config.yaml
num_hidden_layers: 17
hidden_size: 128
num_attention_heads: 2
num_key_value_heads: 2
head_dim: 64
intermediate_size: 640
vocab_size: 8192
hidden_act: "squared_relu"
norm: "rmsnorm"
norm_place: "pre"
norm_eps: 1e-05
positions: "rope"
rope_theta: 1020.0
rope_fraction: 0.5
qk_norm: true
attn_scale: 0.2
bias: "none"
tie_word_embeddings: true
parallel_block: false
extras: ["some layers without attention", "local attention windows", "gated attention", "capped logits"]
init: "normal"
init_std_qkv: 0.0973
init_std_o: 0.0167
init_std_up: 0.0973
init_std_down: 0.00746
optimizer: "muon"
learning_rate: 0.0147
lr_mult_down: 3.0
beta1: 0.9
lr_head: 0.0153
warmup_steps: 92
schedule: "wsd"
decay_fraction: 0.857
decay_shape: "linear"
final_lr_fraction: 0.0
batch_tokens: [16384, 32768, 49152]
max_seq_len: 2048
doc_mask: true
train_tokens: 286100000
max_steps: 9134
dataset: "wikipedia_en"
Each number is 200 + 20 x the weight over the matrix's rms, rounded and kept within 0 to 999. Layers, rows and columns count from 0.

# layer 6 MLP up, 640x128, rms 0.326, rows 563-639, columns 64-127
201,232,210,218,188,224,223,202,210,182,192,217,204,196,206,193,197,189,198,188,177,195,186,185,204,183,226,188,213,208,185,197,190,176,210,186,211,190,203,191,204,201,193,199,193,184,196,228,184,188,193,206,191,195,183,198,202,196,191,215,209,205,213,232
186,233,174,235,203,180,210,211,189,215,195,194,225,217,204,216,202,204,194,189,209,212,188,182,179,217,185,202,199,206,187,208,191,213,210,202,199,199,208,198,212,214,204,194,193,196,194,214,200,190,214,200,227,196,202,174,202,208,187,224,236,215,178,213
186,209,174,199,209,173,216,205,194,227,189,169,138,191,212,206,213,169,164,207,183,225,187,169,188,182,225,233,194,205,211,202,188,161,195,191,201,176,193,176,189,230,208,207,234,203,202,206,204,170,213,226,215,202,225,200,252,198,200,200,213,213,250,203
182,198,192,199,194,209,217,218,202,217,247,206,208,172,223,198,191,159,201,168,221,212,178,233,171,199,181,189,203,187,205,216,190,209,220,195,211,209,185,197,224,225,184,161,193,211,186,194,209,218,221,144,241,215,204,167,220,210,221,217,212,200,198,176
190,200,216,217,192,180,247,204,195,222,214,171,224,230,235,177,175,196,181,232,226,248,154,151,208,226,221,188,213,191,170,214,202,226,201,207,231,220,206,203,187,159,201,178,220,202,220,179,192,180,179,184,238,203,190,202,218,197,210,250,186,225,234,203
213,199,185,197,214,211,195,224,198,216,162,182,170,183,185,164,224,207,210,222,195,184,211,182,187,205,204,219,189,197,202,157,186,203,195,226,209,210,192,205,232,176,189,195,228,174,173,261,190,194,182,239,218,200,182,211,175,203,186,186,189,186,179,240
211,180,220,231,151,198,209,190,142,198,193,239,225,175,231,198,203,225,189,219,214,243,203,196,206,225,200,175,189,248,184,230,194,202,194,225,178,203,202,214,211,174,229,223,211,168,234,192,202,214,224,194,207,167,199,188,210,238,169,222,200,200,184,231
204,191,206,212,187,211,137,179,174,201,218,186,210,228,204,185,159,220,180,216,193,214,189,207,218,209,223,181,205,220,172,198,193,175,206,160,197,189,221,221,178,193,206,193,210,162,171,203,193,202,211,202,205,208,200,221,201,197,210,189,186,184,191,187
169,195,186,230,226,227,239,210,194,199,217,208,207,175,160,221,200,202,173,170,176,210,215,185,236,206,216,192,197,209,184,198,206,165,187,192,155,196,219,176,193,280,186,195,187,190,172,183,239,170,243,167,223,227,200,212,229,207,231,185,260,203,212,211
205,200,202,172,201,204,188,200,182,237,240,201,176,211,206,202,222,215,193,226,218,183,197,191,206,222,180,185,217,182,174,201,183,204,228,198,205,165,216,189,218,218,165,178,212,207,205,199,188,234,183,209,189,186,223,189,211,206,197,188,207,176,193,213
237,213,172,151,205,218,202,183,222,175,199,195,253,168,166,180,240,192,222,261,247,183,201,229,207,221,222,203,168,215,214,199,182,208,146,162,200,193,233,223,216,172,195,196,197,174,201,217,200,183,209,207,180,213,199,226,189,226,169,211,200,187,177,200
184,179,201,230,231,212,224,204,198,179,155,212,186,186,245,196,202,190,239,172,190,184,199,178,217,213,194,203,200,208,222,198,174,199,204,225,196,200,222,192,205,170,229,161,254,163,195,216,239,213,213,206,221,199,219,173,209,207,201,241,218,176,202,183
202,193,186,188,175,180,224,210,219,191,190,184,223,203,187,228,221,178,196,185,212,183,200,181,188,206,194,203,217,211,212,225,206,201,179,181,188,186,172,170,240,210,218,161,184,212,200,205,226,232,192,215,205,212,166,191,219,211,222,176,220,218,157,188
187,222,218,207,171,211,201,190,184,216,175,189,215,195,214,213,192,201,197,225,186,221,187,196,164,211,190,213,193,210,204,173,194,202,186,170,226,192,212,211,218,200,214,201,178,219,209,182,177,200,192,201,217,234,170,188,200,181,192,206,217,198,221,221
237,190,175,204,186,216,223,232,146,187,198,206,193,193,169,194,169,193,179,209,196,199,219,211,199,200,218,180,244,196,196,213,162,227,201,180,175,234,204,211,219,201,186,202,198,181,198,174,184,241,223,190,202,211,218,204,222,209,160,209,195,218,187,204
185,207,192,188,173,172,182,180,195,185,201,200,220,219,208,212,194,227,209,236,180,224,201,207,182,200,191,184,227,207,221,165,192,213,230,197,179,178,207,218,185,222,195,232,183,191,218,233,185,233,215,227,235,190,180,239,167,171,211,197,208,195,194,244
195,193,187,198,196,232,209,208,205,185,179,208,178,209,204,195,200,205,211,158,186,200,193,183,211,210,169,236,217,227,228,202,190,192,177,216,216,220,182,195,225,227,188,219,219,154,183,195,210,209,210,192,254,211,233,188,198,200,193,215,209,194,189,209
192,200,176,208,208,204,252,186,192,265,186,163,216,205,201,211,205,219,202,188,157,206,208,156,195,181,189,224,182,188,211,204,212,174,200,252,178,241,197,199,198,203,214,216,240,188,190,222,213,191,213,232,218,184,222,155,192,204,212,204,165,200,227,162
179,204,193,212,209,197,176,167,167,228,210,192,182,224,197,208,178,205,174,215,201,202,179,210,201,186,223,203,242,214,219,190,200,218,199,200,192,160,201,204,224,199,205,196,211,187,218,208,203,196,231,240,213,175,199,198,193,196,219,182,201,195,196,207
269,223,184,204,158,183,186,208,177,161,192,181,208,203,191,206,216,199,181,223,195,211,203,186,201,187,167,164,204,201,201,212,180,172,224,176,185,195,232,226,209,166,205,241,219,207,215,211,200,169,177,213,223,215,211,196,212,197,210,229,198,191,253,212
203,223,196,211,185,180,199,221,165,211,187,218,205,200,212,211,179,223,200,206,183,209,155,206,191,174,229,204,211,192,215,183,202,203,225,219,228,176,199,211,211,220,227,175,208,221,204,214,194,186,185,218,216,164,186,222,198,166,211,185,204,195,192,188
199,196,208,185,193,196,241,192,194,232,201,205,173,220,187,181,195,201,188,191,180,184,175,181,210,227,204,228,218,217,222,190,198,200,176,205,184,189,217,210,216,197,185,208,223,190,189,210,188,177,196,170,187,192,209,221,201,173,184,223,178,191,196,201
203,189,205,194,209,183,179,185,191,188,205,145,187,191,181,206,193,209,213,241,207,224,178,188,142,188,246,174,185,201,201,154,183,220,163,200,199,185,138,246,198,179,183,207,220,168,199,186,183,194,179,212,201,171,199,168,187,197,218,186,205,203,178,198
205,207,190,185,190,186,232,220,210,162,217,174,258,179,174,279,171,161,199,234,184,201,181,191,231,222,190,241,190,162,195,184,208,232,206,202,176,192,206,145,195,208,193,197,230,217,246,193,171,181,217,128,189,167,213,205,197,254,209,193,178,195,200,199
208,207,203,220,190,182,239,195,191,213,182,209,204,183,182,172,223,185,212,191,179,205,215,189,197,193,193,218,158,202,220,193,200,197,192,195,203,211,190,198,211,173,223,206,252,224,187,225,229,174,212,221,191,208,160,201,198,236,188,219,193,181,200,210
198,203,193,197,202,204,198,203,205,203,205,202,198,207,201,201,194,198,198,198,201,196,200,196,208,198,206,204,202,200,196,201,204,203,197,201,196,197,200,199,198,205,201,202,203,200,199,195,199,194,201,199,207,200,197,202,206,200,202,196,193,203,199,202
243,160,195,225,172,222,179,224,196,240,219,150,218,204,204,221,199,211,177,168,186,205,182,185,188,196,207,202,169,213,196,212,197,199,177,203,210,181,237,202,193,206,181,199,184,183,208,213,192,167,160,215,237,165,197,195,219,190,184,170,241,199,213,190
236,220,208,222,210,163,179,206,180,203,169,206,220,177,185,166,206,183,228,202,203,188,192,158,219,186,222,209,220,211,195,164,147,211,220,215,229,199,174,198,212,173,235,211,218,175,207,226,175,210,204,183,211,215,177,233,227,198,230,201,217,207,220,219
190,199,202,208,192,206,194,204,207,201,200,196,210,206,201,200,201,200,183,198,195,202,192,204,209,188,200,195,218,194,182,202,203,204,211,192,202,201,210,203,195,200,196,193,193,204,192,209,205,205,199,199,195,198,210,187,204,190,194,203,198,214,201,191
183,213,222,184,215,197,180,199,198,176,225,192,177,227,191,226,180,230,228,212,179,224,192,232,240,217,197,152,228,181,198,187,193,171,151,190,208,175,218,223,172,231,205,237,225,200,217,206,226,180,218,220,238,216,214,205,194,208,191,190,181,196,168,183
213,189,177,175,210,189,203,208,198,179,243,180,203,214,235,212,210,188,188,165,164,191,191,186,152,209,188,226,169,204,234,189,152,162,229,203,187,167,191,228,188,198,199,223,198,199,168,192,181,213,203,187,220,199,200,210,232,206,192,195,173,163,245,173
190,182,212,199,211,190,183,229,204,194,196,201,227,207,187,219,201,193,229,198,177,223,155,187,201,221,191,211,207,153,202,185,260,179,181,162,222,202,190,203,210,193,230,215,179,228,156,207,180,198,204,181,232,203,190,213,199,220,176,239,174,205,211,226
182,213,201,194,228,185,222,212,201,205,196,215,187,216,225,189,188,224,218,197,220,219,200,194,188,184,214,212,189,255,267,205,219,141,221,182,217,187,207,174,209,203,180,237,215,214,218,167,184,203,137,214,191,193,211,192,199,218,207,215,166,223,228,218
217,193,218,221,208,164,130,219,206,159,183,235,215,191,211,195,234,205,208,215,173,191,183,202,204,214,210,193,210,197,180,189,206,207,201,217,183,204,231,198,171,191,208,156,199,184,220,192,232,195,178,213,188,199,175,218,180,206,197,204,215,221,175,205
192,209,207,281,160,201,240,186,194,225,170,198,190,220,201,233,183,193,248,146,164,189,207,188,200,179,226,212,219,187,195,196,202,153,206,187,208,201,208,229,234,203,230,209,213,195,174,220,189,171,194,180,258,227,186,196,204,189,207,224,180,225,197,142
167,177,196,180,155,159,229,216,201,200,245,203,255,216,163,205,220,204,174,231,249,187,187,176,183,195,221,166,210,229,211,216,251,142,155,199,209,218,204,257,225,223,169,212,241,169,219,199,190,216,199,213,171,197,162,222,184,214,192,211,212,179,210,241
241,221,177,192,215,231,214,194,180,206,199,193,225,220,192,227,169,210,210,204,206,158,206,200,182,214,228,208,227,222,243,181,182,211,185,199,200,243,221,198,221,192,175,176,197,182,195,206,135,208,213,189,171,205,202,211,214,182,210,218,234,204,191,202
230,178,191,210,182,247,176,232,217,191,189,208,148,235,226,209,200,219,199,158,203,202,194,183,176,243,188,159,208,219,259,165,210,242,191,195,194,195,188,234,200,235,216,222,194,220,153,221,210,187,226,194,213,213,187,232,164,204,181,222,204,187,207,180
139,198,201,194,161,188,211,235,214,174,225,200,230,195,183,207,211,202,150,230,222,232,181,191,192,200,179,160,186,200,213,226,205,182,192,202,192,220,200,188,216,191,187,213,154,168,235,200,217,229,189,206,184,183,224,212,237,260,202,195,225,246,200,190
209,205,188,177,154,213,160,230,213,189,192,211,209,207,195,173,214,181,176,224,215,221,195,206,222,223,224,207,214,201,174,177,201,195,180,223,134,180,217,215,158,188,156,196,200,182,245,212,199,226,171,194,168,191,194,169,215,211,212,200,200,206,201,222
212,183,204,200,205,223,151,199,190,180,196,167,186,219,205,218,186,190,207,212,227,212,219,201,195,200,230,189,210,209,215,175,189,227,175,189,204,218,208,191,192,223,202,214,205,203,217,220,199,205,219,209,215,199,187,202,209,185,218,183,205,203,172,181
223,221,200,160,167,164,219,208,189,195,217,189,199,208,211,160,188,216,190,219,206,236,211,225,202,189,152,190,175,180,203,168,212,210,218,189,196,165,211,171,192,188,173,232,213,198,230,183,233,232,260,189,211,185,224,186,199,200,203,211,186,198,247,199
141,161,166,192,208,156,226,207,218,230,216,151,192,192,212,175,213,197,226,218,193,183,219,191,205,178,218,188,189,162,208,184,194,234,175,225,218,199,188,189,214,198,159,170,213,189,172,235,206,191,218,228,247,216,215,205,215,177,250,182,183,212,172,174
177,228,204,214,213,193,236,181,205,215,228,190,183,215,203,214,167,220,214,197,197,172,200,194,200,230,196,232,190,236,208,217,169,207,198,185,216,210,207,206,217,185,218,214,185,192,197,214,206,164,231,201,189,190,202,200,207,207,219,192,174,179,217,182
216,220,217,198,215,212,225,201,205,223,206,191,216,208,195,236,197,216,181,205,201,216,201,181,214,176,203,202,164,195,209,210,205,208,165,199,200,182,190,173,213,214,175,205,195,165,187,194,180,196,206,228,196,178,170,200,215,210,222,210,164,204,171,180
222,213,201,202,203,170,201,214,189,208,173,209,165,223,171,167,210,213,233,256,202,171,150,209,196,223,175,179,190,206,232,192,229,199,205,197,197,212,187,167,198,213,185,204,177,230,191,186,168,204,214,188,193,210,190,191,189,214,199,180,188,213,203,218
185,174,209,199,226,198,202,218,218,176,209,165,214,164,194,161,193,203,212,219,210,159,209,179,232,161,205,216,199,207,198,157,214,185,179,204,223,208,196,209,240,181,192,208,226,201,204,208,217,219,184,170,196,178,169,269,186,246,207,201,180,218,215,189
211,220,202,226,182,184,171,198,182,208,195,200,183,220,214,193,224,205,230,188,181,207,213,210,194,171,231,195,191,212,165,187,212,150,212,211,185,196,210,238,257,173,183,181,217,181,230,190,227,127,253,196,224,191,206,199,199,194,217,211,192,211,194,227
249,163,177,191,181,192,173,161,168,245,196,195,221,205,215,197,225,170,193,159,199,193,184,215,166,223,204,169,212,201,194,226,235,179,202,219,182,197,212,199,247,254,217,186,178,164,203,195,176,175,192,233,191,199,196,182,216,190,218,201,193,248,176,168
186,213,230,183,192,188,222,201,202,202,170,226,200,238,202,230,200,220,209,169,189,206,217,206,188,187,202,198,223,228,222,204,219,182,187,208,201,173,196,181,196,192,177,196,191,198,212,208,177,213,185,236,212,223,184,198,224,193,213,195,214,203,209,199
235,200,219,212,219,215,224,199,203,214,206,192,182,214,219,244,210,230,210,188,191,183,193,214,181,195,183,155,184,216,203,205,167,207,191,209,193,170,208,239,200,220,215,184,183,191,166,174,227,199,206,202,229,190,215,205,233,197,203,189,185,194,171,192
203,179,199,199,205,222,235,183,192,176,188,152,170,202,193,210,149,192,232,164,163,161,193,180,197,202,227,210,229,198,220,224,178,200,182,189,171,197,217,216,195,221,187,198,176,169,166,190,216,210,202,202,208,219,187,184,214,191,222,179,171,203,168,192
219,203,184,192,203,230,229,219,237,245,217,182,221,207,202,165,207,175,208,184,220,230,187,197,238,218,172,161,207,219,167,220,235,182,212,203,194,216,183,182,204,220,188,232,187,197,222,187,196,208,226,196,201,191,182,222,192,182,209,192,202,184,216,178
220,215,202,204,183,199,211,211,189,180,198,178,208,222,203,200,194,207,206,209,174,206,207,187,188,203,208,199,225,206,189,199,203,188,212,220,198,196,204,215,201,206,200,205,198,197,209,210,206,190,211,189,185,220,187,197,211,192,185,209,173,206,176,204
204,208,182,188,207,157,243,184,189,241,190,224,197,233,232,187,240,182,152,237,249,181,185,235,183,206,203,219,210,235,196,192,208,199,171,205,197,217,198,199,181,228,211,202,207,206,187,230,192,211,198,193,165,169,206,206,176,212,196,197,239,204,218,154
208,182,185,177,191,226,175,215,238,192,202,174,186,226,149,179,159,192,169,167,172,200,191,204,252,207,235,215,190,202,205,240,222,167,166,217,207,212,165,240,147,166,194,189,171,245,243,268,232,215,246,147,176,233,164,110,247,206,207,229,245,234,232,169
161,206,179,149,224,205,171,207,183,219,186,188,215,203,173,254,221,229,185,280,277,180,184,195,168,242,190,231,160,203,223,167,185,210,161,231,198,207,161,197,232,225,220,159,213,171,211,245,153,190,166,188,187,216,179,182,194,196,246,182,214,196,242,237
249,229,173,192,172,197,256,233,195,193,210,168,200,226,214,206,198,214,218,228,209,139,184,194,204,192,227,159,184,209,169,231,223,201,224,190,193,215,232,226,242,200,193,218,197,239,198,213,213,200,224,137,171,218,216,171,232,200,190,209,172,196,208,186
262,223,204,182,201,221,195,212,191,203,198,191,191,206,184,215,158,192,228,203,192,187,171,196,217,177,191,214,207,181,216,189,220,219,192,198,255,192,226,195,209,210,187,202,192,206,151,225,224,211,210,203,192,193,190,239,192,193,225,203,189,190,205,229
236,202,182,155,178,219,197,200,189,223,248,178,231,221,178,204,160,188,208,226,211,176,219,205,248,206,193,202,201,186,229,180,181,192,201,226,202,202,193,216,203,201,205,243,185,205,168,237,214,195,205,194,206,202,211,194,204,202,220,212,209,224,177,217
195,173,206,217,187,206,213,215,204,198,209,191,220,187,204,181,198,209,200,188,205,192,207,189,219,196,201,220,195,205,187,197,224,203,199,200,208,200,193,204,204,188,194,193,195,226,217,203,229,206,206,195,182,203,198,193,211,183,199,180,198,199,218,205
182,186,200,208,197,197,174,160,182,185,181,249,203,190,178,211,175,182,213,221,186,200,181,174,222,171,187,173,225,185,221,182,165,176,189,189,188,193,190,245,215,194,176,195,237,208,215,233,221,221,195,167,214,208,231,230,189,233,176,219,146,212,189,215
193,220,201,204,183,188,197,189,185,219,222,209,228,198,202,218,210,189,168,209,210,179,208,225,197,234,178,223,202,216,208,208,211,200,226,190,212,186,165,192,183,221,186,194,186,219,205,204,184,219,209,204,175,202,210,199,198,219,205,199,198,207,205,184
198,184,219,212,203,213,184,174,224,158,181,226,217,215,190,170,173,207,195,225,216,228,198,191,248,231,195,196,199,149,179,153,246,246,203,163,238,173,218,220,192,175,172,197,185,249,216,202,186,187,184,243,209,198,205,228,227,230,210,192,208,211,195,161
206,217,219,187,217,179,228,197,188,191,185,174,210,218,205,195,215,211,206,223,179,220,188,199,183,194,213,175,189,214,179,198,183,192,195,200,216,181,213,235,223,203,242,221,211,213,211,162,216,194,188,181,219,193,202,223,188,219,231,207,225,192,183,186
203,200,189,197,210,189,211,188,197,210,208,200,198,214,193,214,201,201,193,229,202,198,187,214,220,198,209,184,200,210,195,192,204,205,188,218,201,213,188,206,182,203,165,183,200,218,205,204,215,200,186,224,189,189,209,205,197,188,205,182,209,203,221,164
165,209,173,175,210,203,182,187,221,208,192,216,212,224,198,209,236,208,227,202,182,207,202,214,200,231,201,213,200,213,218,201,193,179,182,190,176,223,210,192,207,203,189,217,202,206,228,219,208,194,224,215,182,219,182,187,178,209,234,238,176,221,181,189
194,190,181,204,229,162,245,214,173,145,213,198,191,220,226,179,216,193,191,205,201,173,180,190,205,197,160,206,200,185,181,264,201,203,193,212,195,210,202,241,182,226,151,231,208,210,226,201,215,187,230,206,216,207,197,176,208,191,229,183,193,187,194,221
210,174,175,236,222,221,206,182,214,236,227,202,193,236,161,234,147,236,189,206,211,198,191,192,200,231,216,202,192,163,195,154,255,198,178,194,166,210,227,217,213,200,212,200,230,192,119,227,187,163,220,206,194,193,182,215,159,197,181,205,244,218,224,225
188,205,192,203,203,215,232,199,175,214,212,192,243,188,181,201,195,145,207,193,205,191,195,200,213,196,228,221,216,217,221,206,221,205,214,196,202,198,180,192,180,190,210,181,208,191,179,184,214,192,191,218,179,199,192,198,202,172,201,200,200,194,186,223
206,193,201,187,216,185,184,196,228,192,236,181,239,229,167,193,197,202,196,241,177,182,209,195,231,160,215,202,173,232,221,213,203,177,170,195,215,191,191,184,178,160,175,246,207,180,175,213,216,197,185,179,190,202,191,195,163,232,170,205,195,200,218,208
211,231,198,185,209,210,202,183,204,226,192,220,223,192,203,190,219,189,203,209,205,152,217,195,181,153,187,194,224,211,205,195,221,220,187,184,222,178,205,217,207,264,174,210,165,200,179,214,187,219,198,191,211,189,198,168,225,216,196,242,215,199,196,179
217,193,175,220,212,169,170,207,193,219,194,219,188,215,196,191,209,196,211,191,196,218,205,211,200,194,188,186,193,221,210,219,162,179,193,205,205,168,170,208,213,192,209,186,178,201,202,198,190,226,199,196,213,207,206,173,194,208,208,196,172,175,190,223
164,213,201,188,194,224,208,216,197,220,214,206,205,228,200,201,185,210,172,208,216,201,228,207,185,184,235,234,141,197,257,207,188,214,226,191,197,204,213,194,206,178,217,186,182,173,206,206,231,207,183,198,201,200,177,240,187,206,241,183,204,201,192,196
212,187,192,210,159,188,200,207,182,183,275,152,237,224,187,189,195,220,179,232,179,166,144,207,187,206,162,200,210,214,206,206,213,162,173,199,184,208,241,252,202,193,181,181,172,207,200,221,220,187,223,179,205,235,228,211,214,165,194,187,140,136,164,237
227,195,180,205,181,189,213,176,232,176,198,230,227,205,211,150,170,204,187,191,167,206,190,188,204,198,198,239,169,182,194,195,185,203,170,211,230,218,198,254,210,186,206,196,240,215,207,197,218,195,162,180,218,171,210,201,180,193,195,200,186,220,202,213
183,196,206,205,229,215,200,164,198,200,199,199,198,232,248,194,192,199,177,235,208,202,196,179,225,199,201,194,203,218,228,182,191,207,194,191,180,183,193,185,191,192,163,171,201,200,196,234,196,212,212,188,192,205,222,213,159,195,203,191,191,147,204,184